Part of a small language model's weights.
Size: 15 layers, width 224.
Architecture: rotary positions, attention and MLP in parallel.
Training: 788M tokens, 6014 steps.
Each number is 500 + 25 x the weight over its row's rms, rounded and kept within 0 to 999. Layers, rows and columns count from 0. Numbers have three digits each. The size before them is the row's rms in percent of the matrix's.

# q: layer 6 attention query, 224x224, rms 0.0388, rows 29-31, columns 112-223
# k: layer 6 attention key, 224x224, rms 0.0351, rows 29-31, columns 112-223
# v: layer 6 attention value, 224x224, rms 0.0245, rows 0-24, columns 112-223
# o: layer 6 attention output (transposed), 224x224, rms 0.0599, rows 0-24, columns 112-223
q29 071:514530531488566542484478506482498515517459484525482493473500515494502493552472511439526493493537484508519521475460475518529479509496518520453540531486492488503492491516490477502490495526493526480513442509484488466528551471488501485493510539520532450495496511469511543503446523525521510510509465505524518530495472494481471473516496541531
k29 077:536534508487470526517493507475468485524482552506474546449463485527473487488503485529521499510476472512503504485486505459520475478444459508505515530486510541502451499494529534497507518524511497464480541513526498488469534448512496469503473518461539461470484551491522503498507489507464539505506472458459487481472507472540503524522520515529
q30 075:499487516524492526468526513508484562493513528502494505508490474508511474514500503458472480522455503464435506512494512533467509502456462503529458483503527458516507455502498496472495522495518460466469530544510481502540481484524505522482518505488516500502470551457490499481555526511503508535473490500456514491507523483518494502520523482487
k30 079:470498502519460502527485500482461499539495484545510532516466485488556483476475475490502494484488540462492513492573478510528496495465492514494531485458496493477500479446503536503560512532514510514502454505470471491516524503509486512522500527480521496490519458494489547492487520531545485474505477477495534510528504517500470509498508479522
q31 080:501482469470523504492482505535499496487510505530505509527503482544527521440513508491513508517509504542470528486476512459528573492505521490538500492571502498490526537510516460490495516497452549522505497498465473521498500491496497491507536524514508535534480520510532538546498465478517494491469530505508463508471467515515513489520474501472
k31 082:483500532532533476503488498474508502551484513527512524483512494495499505461484502538539476516486506467489524485497569530484530528501533533502458511512521487522484500506573512475499487502471502507537482540522494552484525508475512507516503481528455493455539483516468508475478507469510491498461479522535515536483539458519480479464471481524
v0 140:499479519520490524484502528454520515494494511516474523511525466554507517463498536528463536529486488512471472514533555505485516527518497501552475482402526498474521487516501500533482471529456514477479520495518505494473503459494505464505512496520494475517458525496563496535523521511514542479457513481471453486521539506508443479510493496463
o0 122:497496491502496519562477510509524472529513479511505480467510535501519538494495513527487490435490490462457445478536481529496503570504500507497488525468502506499490476490539519489480469510474497521530563554493473518524489500491508507564485491521546514473487481533480517529542516497534449509508487462521477507503549478485527543494497461458
v1 125:490469476495490487497502493485464499479502516547479528531529483440482499447502440470486501481509505533533491494505499499470508530489526516575490482497494490525492474487499517517557486477498539486470468508476480474467492537527472507487554535492514528533471470466580529548477527491505495519510507474482530473530520520519492476496486474488
o1 114:470475513503551482489516490508531539501535509485486474527530536501465477449526464483510472472518472522501444504500505510523531500492549509528488543509501523501504475493496511503455504503435490510475495516496495472525479491526496484501513540504503554512478518502516523505462457447590492490508522527496481509522498505489506515502480450472
v2 137:525514503499517501510451455478499499492519556479498480482516486518477519526498501506494446504508466494470498500488473511543523488495488508501488521519556524492453524483482489454536486549514502494558491531484483441422518473508588477471500483556480493485531538491520458530440504482480537488515499504475517491521456457519502505493533506505
o2 118:540496524541451518489497518516514472502476468444497527475455487480464513506491508497442487494498533505499534554523498480489523452465521514493529496560481474475521489487497518495514484488534504509509483467468499451466492489516507442479495537503478483496497514473506489502491517560486505521475531452492460540498538505515487521506497536517
v3 136:487471517484523558505465546461481501477496491518489508488436470523493456474539539508519495522508483484478506492512523536490486523497503516484518496508448489530525491465497495474492539512471466473480477537460475516537498478535474533509549460528470477499506466496511526500483494506465542541515500486511500517536503473514508523499496467492
o3 114:466503531479505501492453506514523491497525488468526502480477509509475529499504478507456500519469498508521486426491451519504489569455531530517518478470520479525520577503479564504491541534475508495510450478507501484507445488499497526504472475500541513496511524494484516527417516484510493495505519504504492528510482518488503464525446508495
v4 122:508488503506513458495521499488466523506490500485505499535511510464516542487511527530468513491503517483546487504471517504524491487530486521527471470497484491491499488455476529482510547542527527525474548492497477486517459500503482498513562487514436481487520496468540478484458499509543502477521519508511532483481498495480525527511478520524
o4 102:505466509548563490501515498485539533505519512445490484530502546518458510522469495510543498511488461516485520470508510490498502452493538491519503526473488523516501498466537529501448518512463480517500511559511484473534483497483482458491502537510452474504513537464488480484459410485485537511498539500506508519437551511520533490507494475514
v5 125:485481539507498485505482532481489503483490504495487516520493493503528486497499552483533519478487493530533528480485484517506524510489508526507497488520489513535527482525480541489519474514488480515578489477482487501550471483532518507463513461498473528449486488509451534466509480506469551486486464505460534491455485434506470455528550501508
o5 115:468510515511453486488511520495476470483508542437485514485516518495480538510527459450494525523476477522518512476488492482510498489498485502512503465511536500559520500489543577469502506507535503475523492456495484507489489519509486503446489509497439520492503531489509486482514488500499482484519542479482525497510480493506526490505496538497
v6 151:485485475480478540506523446485524492483507552480519531488482508466498454484536425460509508501482509508528540510458481520498474506490506489514512518542458495496485494504487457485495498497485528508485531462521517499506502497552460499502483452493509506486516548503486470484542526469500490509480503522529473479514519504487522525496525543512
o6 145:527505523505490496464507487477489515481525492499523507518484492480518495530506506459558533521454531515453493575495514499502525469483483495492464543510502499526505541461477504525518515467493517530495503482527527483473512499501480551485477511510498498496538476556520499450479494484503565499519550534493525478468451507558488493488483482501
v7 147:499493535482495473501524473506484465510479495516515471489509517491507509521493503521493540492499488478508506504491505516512510506500492508485500484521470487518509503487513468503464462508565519519499523564509509502506492585472593491517542520499463487496489470483524533549474497481483477518485512511556518497520441506507442503532495462517
o7 125:534506482527481532457475518526499510480507539509470488519522484514452470528498502501508472489527455540542525530519518479497527444510494489534513497493498487520471490499477522498478512507491506514473475500501478545541499532453511449518505528493450534536471521487514485494474463502459521489505506542469491498516507474518487464569500505540
v8 138:510495498505501510508508468537509548511478498500510535537510496520507488499494508516497532470470472520473477501490543497507461501537480478447486516527482521501462499535515509505547511559480493540487518471508505514487543474516499509514473482542521503537566487512491460464476502471530496509517497515498477503556528501484506504529541481481
o8 133:510499527458451482504527505476491502496476484477485503469460469433549511511445475507559512495489553533469528487493508486491520567517510546491505473497496508487502477487518459492546474496499501481472518540432511517503534481499492479491484473497542446487502483476492505498485516505511553500521459454496527545516542492531454473506516543489
v9 129:512481516475558513533502519485511518471517489487487484457486453528485516477516538485493505505517487506459480486505525491472508486482478544523486494504509542509482508493474494480500481526502532445469472580507507504424499488483513505446526520537524495469502507522522512525479548509504495475477555470484515491515452517514528526477482493474
o9 110:530537473516476497539497497573516480488519485466514493487451473499499526517504550511481457472486531503469492497505498524520566468460490537505527513518491495507489536512472539517460471502434476522487454488539477480468458470511504530507498537494535541518458511538512490509470481515484469498502506497506464514519525489464519538521490482499
v10 129:493528511525451543492528510542507493512465514452499493434475506504491533528499453497523505480514478505506470491511503513509482484467484521470524515533527480509516511515522489511485495487537474465471481469525488482489473557445454515517490548488501509499556516503500493508504491484503512489552518487498490531471498507472548533506519485500
o10 114:513509489516506549495516475491496543509483505560474510482501502490524526492450517510511521540537508511508531467501484484510462503508468497502475525482494517488494491517471381526517488510493480467504490497479512533505523468495503514496514525501496483530497462472516489530483511508460519509472443506522504455482543511508505505503528492535
v11 148:488504460501477499500463477494512451483492484543506491533460533492495458518474492507505465500528517454498521488530484538500491508488473496483485495477479493509503479539489526514535512495521457460530494525488470524577480433499527477538487489492489479469514474541441493471478489489505514466496516510541440511482502532507469527504503480480
o11 131:514492489516483469481499534514502465485455506499506503486518512515487494479487471498449494504472461492531532540503480538479444566549529479478481484497523456484522511527545527496548538466534521491521497492461489489507497477515548526524537479499495464483496513506475515493462528498449468488490499521479467473457464558470509467503476525491
v12 133:537523544483501528488526454527490537529499504464485510497491504542522536514496440502478572525498463499498470507547510496489496529488484496514493496490499495464530508506499475533461491430523521467512470485538504526481502542505567499502534531458536481500451461523506498475502488514481483523484551507500507497501507518500489464504505475497
o12 110:535480502514522502459490494489479516547500479573466481479506503514511455463513517522569452433515482485481474494515526514503508466544487487509527521500472510489480449508465473476521487495535522486481533517527480572507501487491525489528489499498521493517437488485493483536538544530465513489454471540495489531553490495529515518497508501521
v13 142:504542466470479505480496540486506494506501497541524502541527533501534481471530521497501437498521493467456509463472467497511486469516459483502490540483520500498445488480499491502552491471529487522483513517489529470471549453520457475514480502501444532520549514494545521499524473507491482510507501485499477488545480465473540521526458538498
o13 126:507490487493518499541503488512516519491515461486530509531505483499483514522482491535520479519485532481438512515493497482493527493469512514505492489489457524454459509497459496473472493508479506488466472528507493495516516497507524472484498467483507506499541494558475518557439497521528509512518512497512481493448510505513461482507469519483
v14 148:501517485477515546474463425477511500498492505520497538500528523522532452521516454497502496527475467498499500506485486538511483518486500480535449498525482502495497496488485534524508504445526556506537500538492489519463507520548540491503480488452503516462490495519501510509544517508502466494487490496526485510521465479471495494520481493506
o14 138:525475524521483491453486513490495479490511470555509504472497504494479448506505485523515486492475510494466476531505513505522486464499534494506527501503496489455478481514436547485514504497531517510490501525497508510542516495505515468496454523490512540533446494553497488507473515535485526500490521540494474548493432499531492448492478535529
v15 137:497489538511479523511493487529474484482527489538501489465501498447492486500517512496512491515507527469518461505504471500498505491507544519488472538488510510515475496513501470478482467526527515527470489547470482523520537533509482467512482526477483531536509497479521494521523502495490475498500480490551493497492501548518531469488502506476
o15 130:480509470502516466491471516518510477465492545506470509536491460465480515525510512498513514515499517511507499506480508516494502482465485469553496514488476509491504531528490495518511460533478522516495412462520499459513543532477531509496543525487515545538496507517486500500486503452482555498510484531502482470566510492505437503531502500492
v16 143:503488464470492509527456480533499511460509480538493492525494528453514520534491520501506430476485485483504527519537462501505534495486514486488469513479518506534514520515477537496493480467496495504536490475523489478544452498511506515507506536454523464531467527471448514479433491515481498499550489493485522498529488456523493504519511498522
o16 140:464493497482525468466489515460513478525467511496494498474516530539531473436522455457448495499506481482556519495517463501518477495509500504481495466515526515508522494501554517501496494486529513517515533471468488503496516534543500448477481532493479464484507520458475507508452514496501453517508537526489481523496456552515490474491514534485
v17 149:490523526464503536475490518518481499497535494436505455492490524486485523518523477488530508498509470501521467451484484509513492536516542485545507556541474495485496524499516455503479462492525489514543456454513490509554523540538568467517492518524475535476497463475437486495492516501520518532509518491484513495454550470492489498519521487474
o17 142:495494509498451510408535542486472522513563509490517507491454505461488500516515490511548497473498488523504516494513527483477520473470489518515497456545503506519483514472501492460505513501567526487473500452511517526504538494484545528500498534495464507501465502456492523525507542531498560468509481492496475475489490480520478532490482552508
v18 120:475553540517463509494527495579497490516535469514493503524471524540488511500515464513484491498482517511453474510528472496509499515461488500477520497535467474432463510535517533494526525496482458533510490485501508502511505536511451540524448512469537490552502481515456479491538477462480482551520580502466504489529534497476509479487488453483
o18 093:525464505458541495489501490533472525519504474545498501527493499489531488499482502534544533520517523488508505493493520488489487543501492488497477505511489504478470486499451410466527492514498509496450526514479518553523491482517521494494515480492560466505511481476460526530517529469502530507471483500524528450510498471509475488504516502482
v19 140:465519505525523565470508489518480532512507474459517540492485466476507505492551489500509529516498509507486479495487543534509480492518534502486479490544470523520497501485495531492488489465475547522488472492488504478478480505584501463491497476490529488447497481503504532506485475498495499528517455502486512507511505464493496508509531501497
o19 130:477486537500489522485512491453501466530539493481530503478486528467502476497495497523552528523491539477481498440475474521497515467472504520495549485482495526497488509492467546465494495517523480530502491511528556480529486465514511519501447502484487472518461516490481477557428499500515547478486502486508539575519513489543482491494490506492
v20 141:519518499528515492495513475503495481525504510460494499507479499494498482483479478519526479520508504485486547486530514541476514462511468509532489538500491490491515502529512501469444503466480506463546459463512482503532483528518479498496539518418547500522540491479461502496534477537502508509497496502438497508472547516493498484471488537477
o20 118:469487484487547502536522528480486512534514474519520485502480522487516482449513499482531489489483499477521497470458481518474450451489499490495532490485521523499517488536455425486524524513517512495507535515536497533447463489485527537496499516507490455462476472520493511536503531497541493478501556545503506494508456502539477478486525498490
v21 158:558501508500533502508508470522520497483490517500514517447520512539495488513499532485513560496505452544498492511513490482475465492502504487480482537520507532520498491487484486450440503560470494527455487508480532506467442515502531516497486453512482497468557487507435476497500452504468513525538493509525525508535474537514457514510491486518
o21 138:525495509456444537529514493500477495510471496501480503458480476464533511506488487472512510491481525522514505479500492519537503554521492526512528465520520488476506497519494485506556456503519494490469452479457491500498511492459471504458481520493502462529481497478530478454517529505448511498510481480502497555568483504555505537494512517504
v22 138:555510477494525459532524488460489517522494522472512514545469501445508498513483509492481501495495518491470480485498474499510500494507501530508501513520482460520523477486508512500491490502515467517491526491533503470510497496514509485502556495566480473484495478471500479534433484496510486556499499476462528472574513493509504496468513489510
o22 140:514475546477536509531500492468501581472543464432494486521481511507512437514488494514524489446518511490532494476505517471492515482495529551506514522540468490501510481491534514476467548487476491512461503520491478503478507476477480458509500505494499459487464482469504529510455522528539525516511517524511488532462520509529498483521485478505
v23 142:495483468479514529492498569511477489521492480491493470483488492537504513540539481501492506486491495527511476510501520472500494524426491486468552491561527569462476524505506489507482507469528499552510517502484528510462506491516527484494471491535503475503471512534499494520488502481482501483478540507473512481430522488498500504500493462496
o23 138:546486486517467478457513501531476472532549519466531500529484509535501514525520531530556483482537464505486504547527496494508546486523512528492454476511514512532502517490474531467483480486525501522488533482541529512487475494509497530494506512499468529526523505474467472504549483501478487498491450427501530489484475508524518517512494495507
v24 147:500524498511476500499492473481468530497467513499498522518497511546490535493515516499477578499489468506514502518489551498524481500550483505501516470504490484498515482467510481519552482518500512526476505479477460520504538494520555512489507491546466490502543507491497492444515502503541523469476498511525476483517474477485455529523536529493
o24 130:520503538524429519492522517497488482444488482516482499446496483489499485543475483536525474470507489490490512519528538497493518528519490519507493492481495470496483481486534547476545504499500501510507528550455464544523557469507485533512482470515475458517485507516541502489461495564469511498497486457509487523419520500498473489510487530502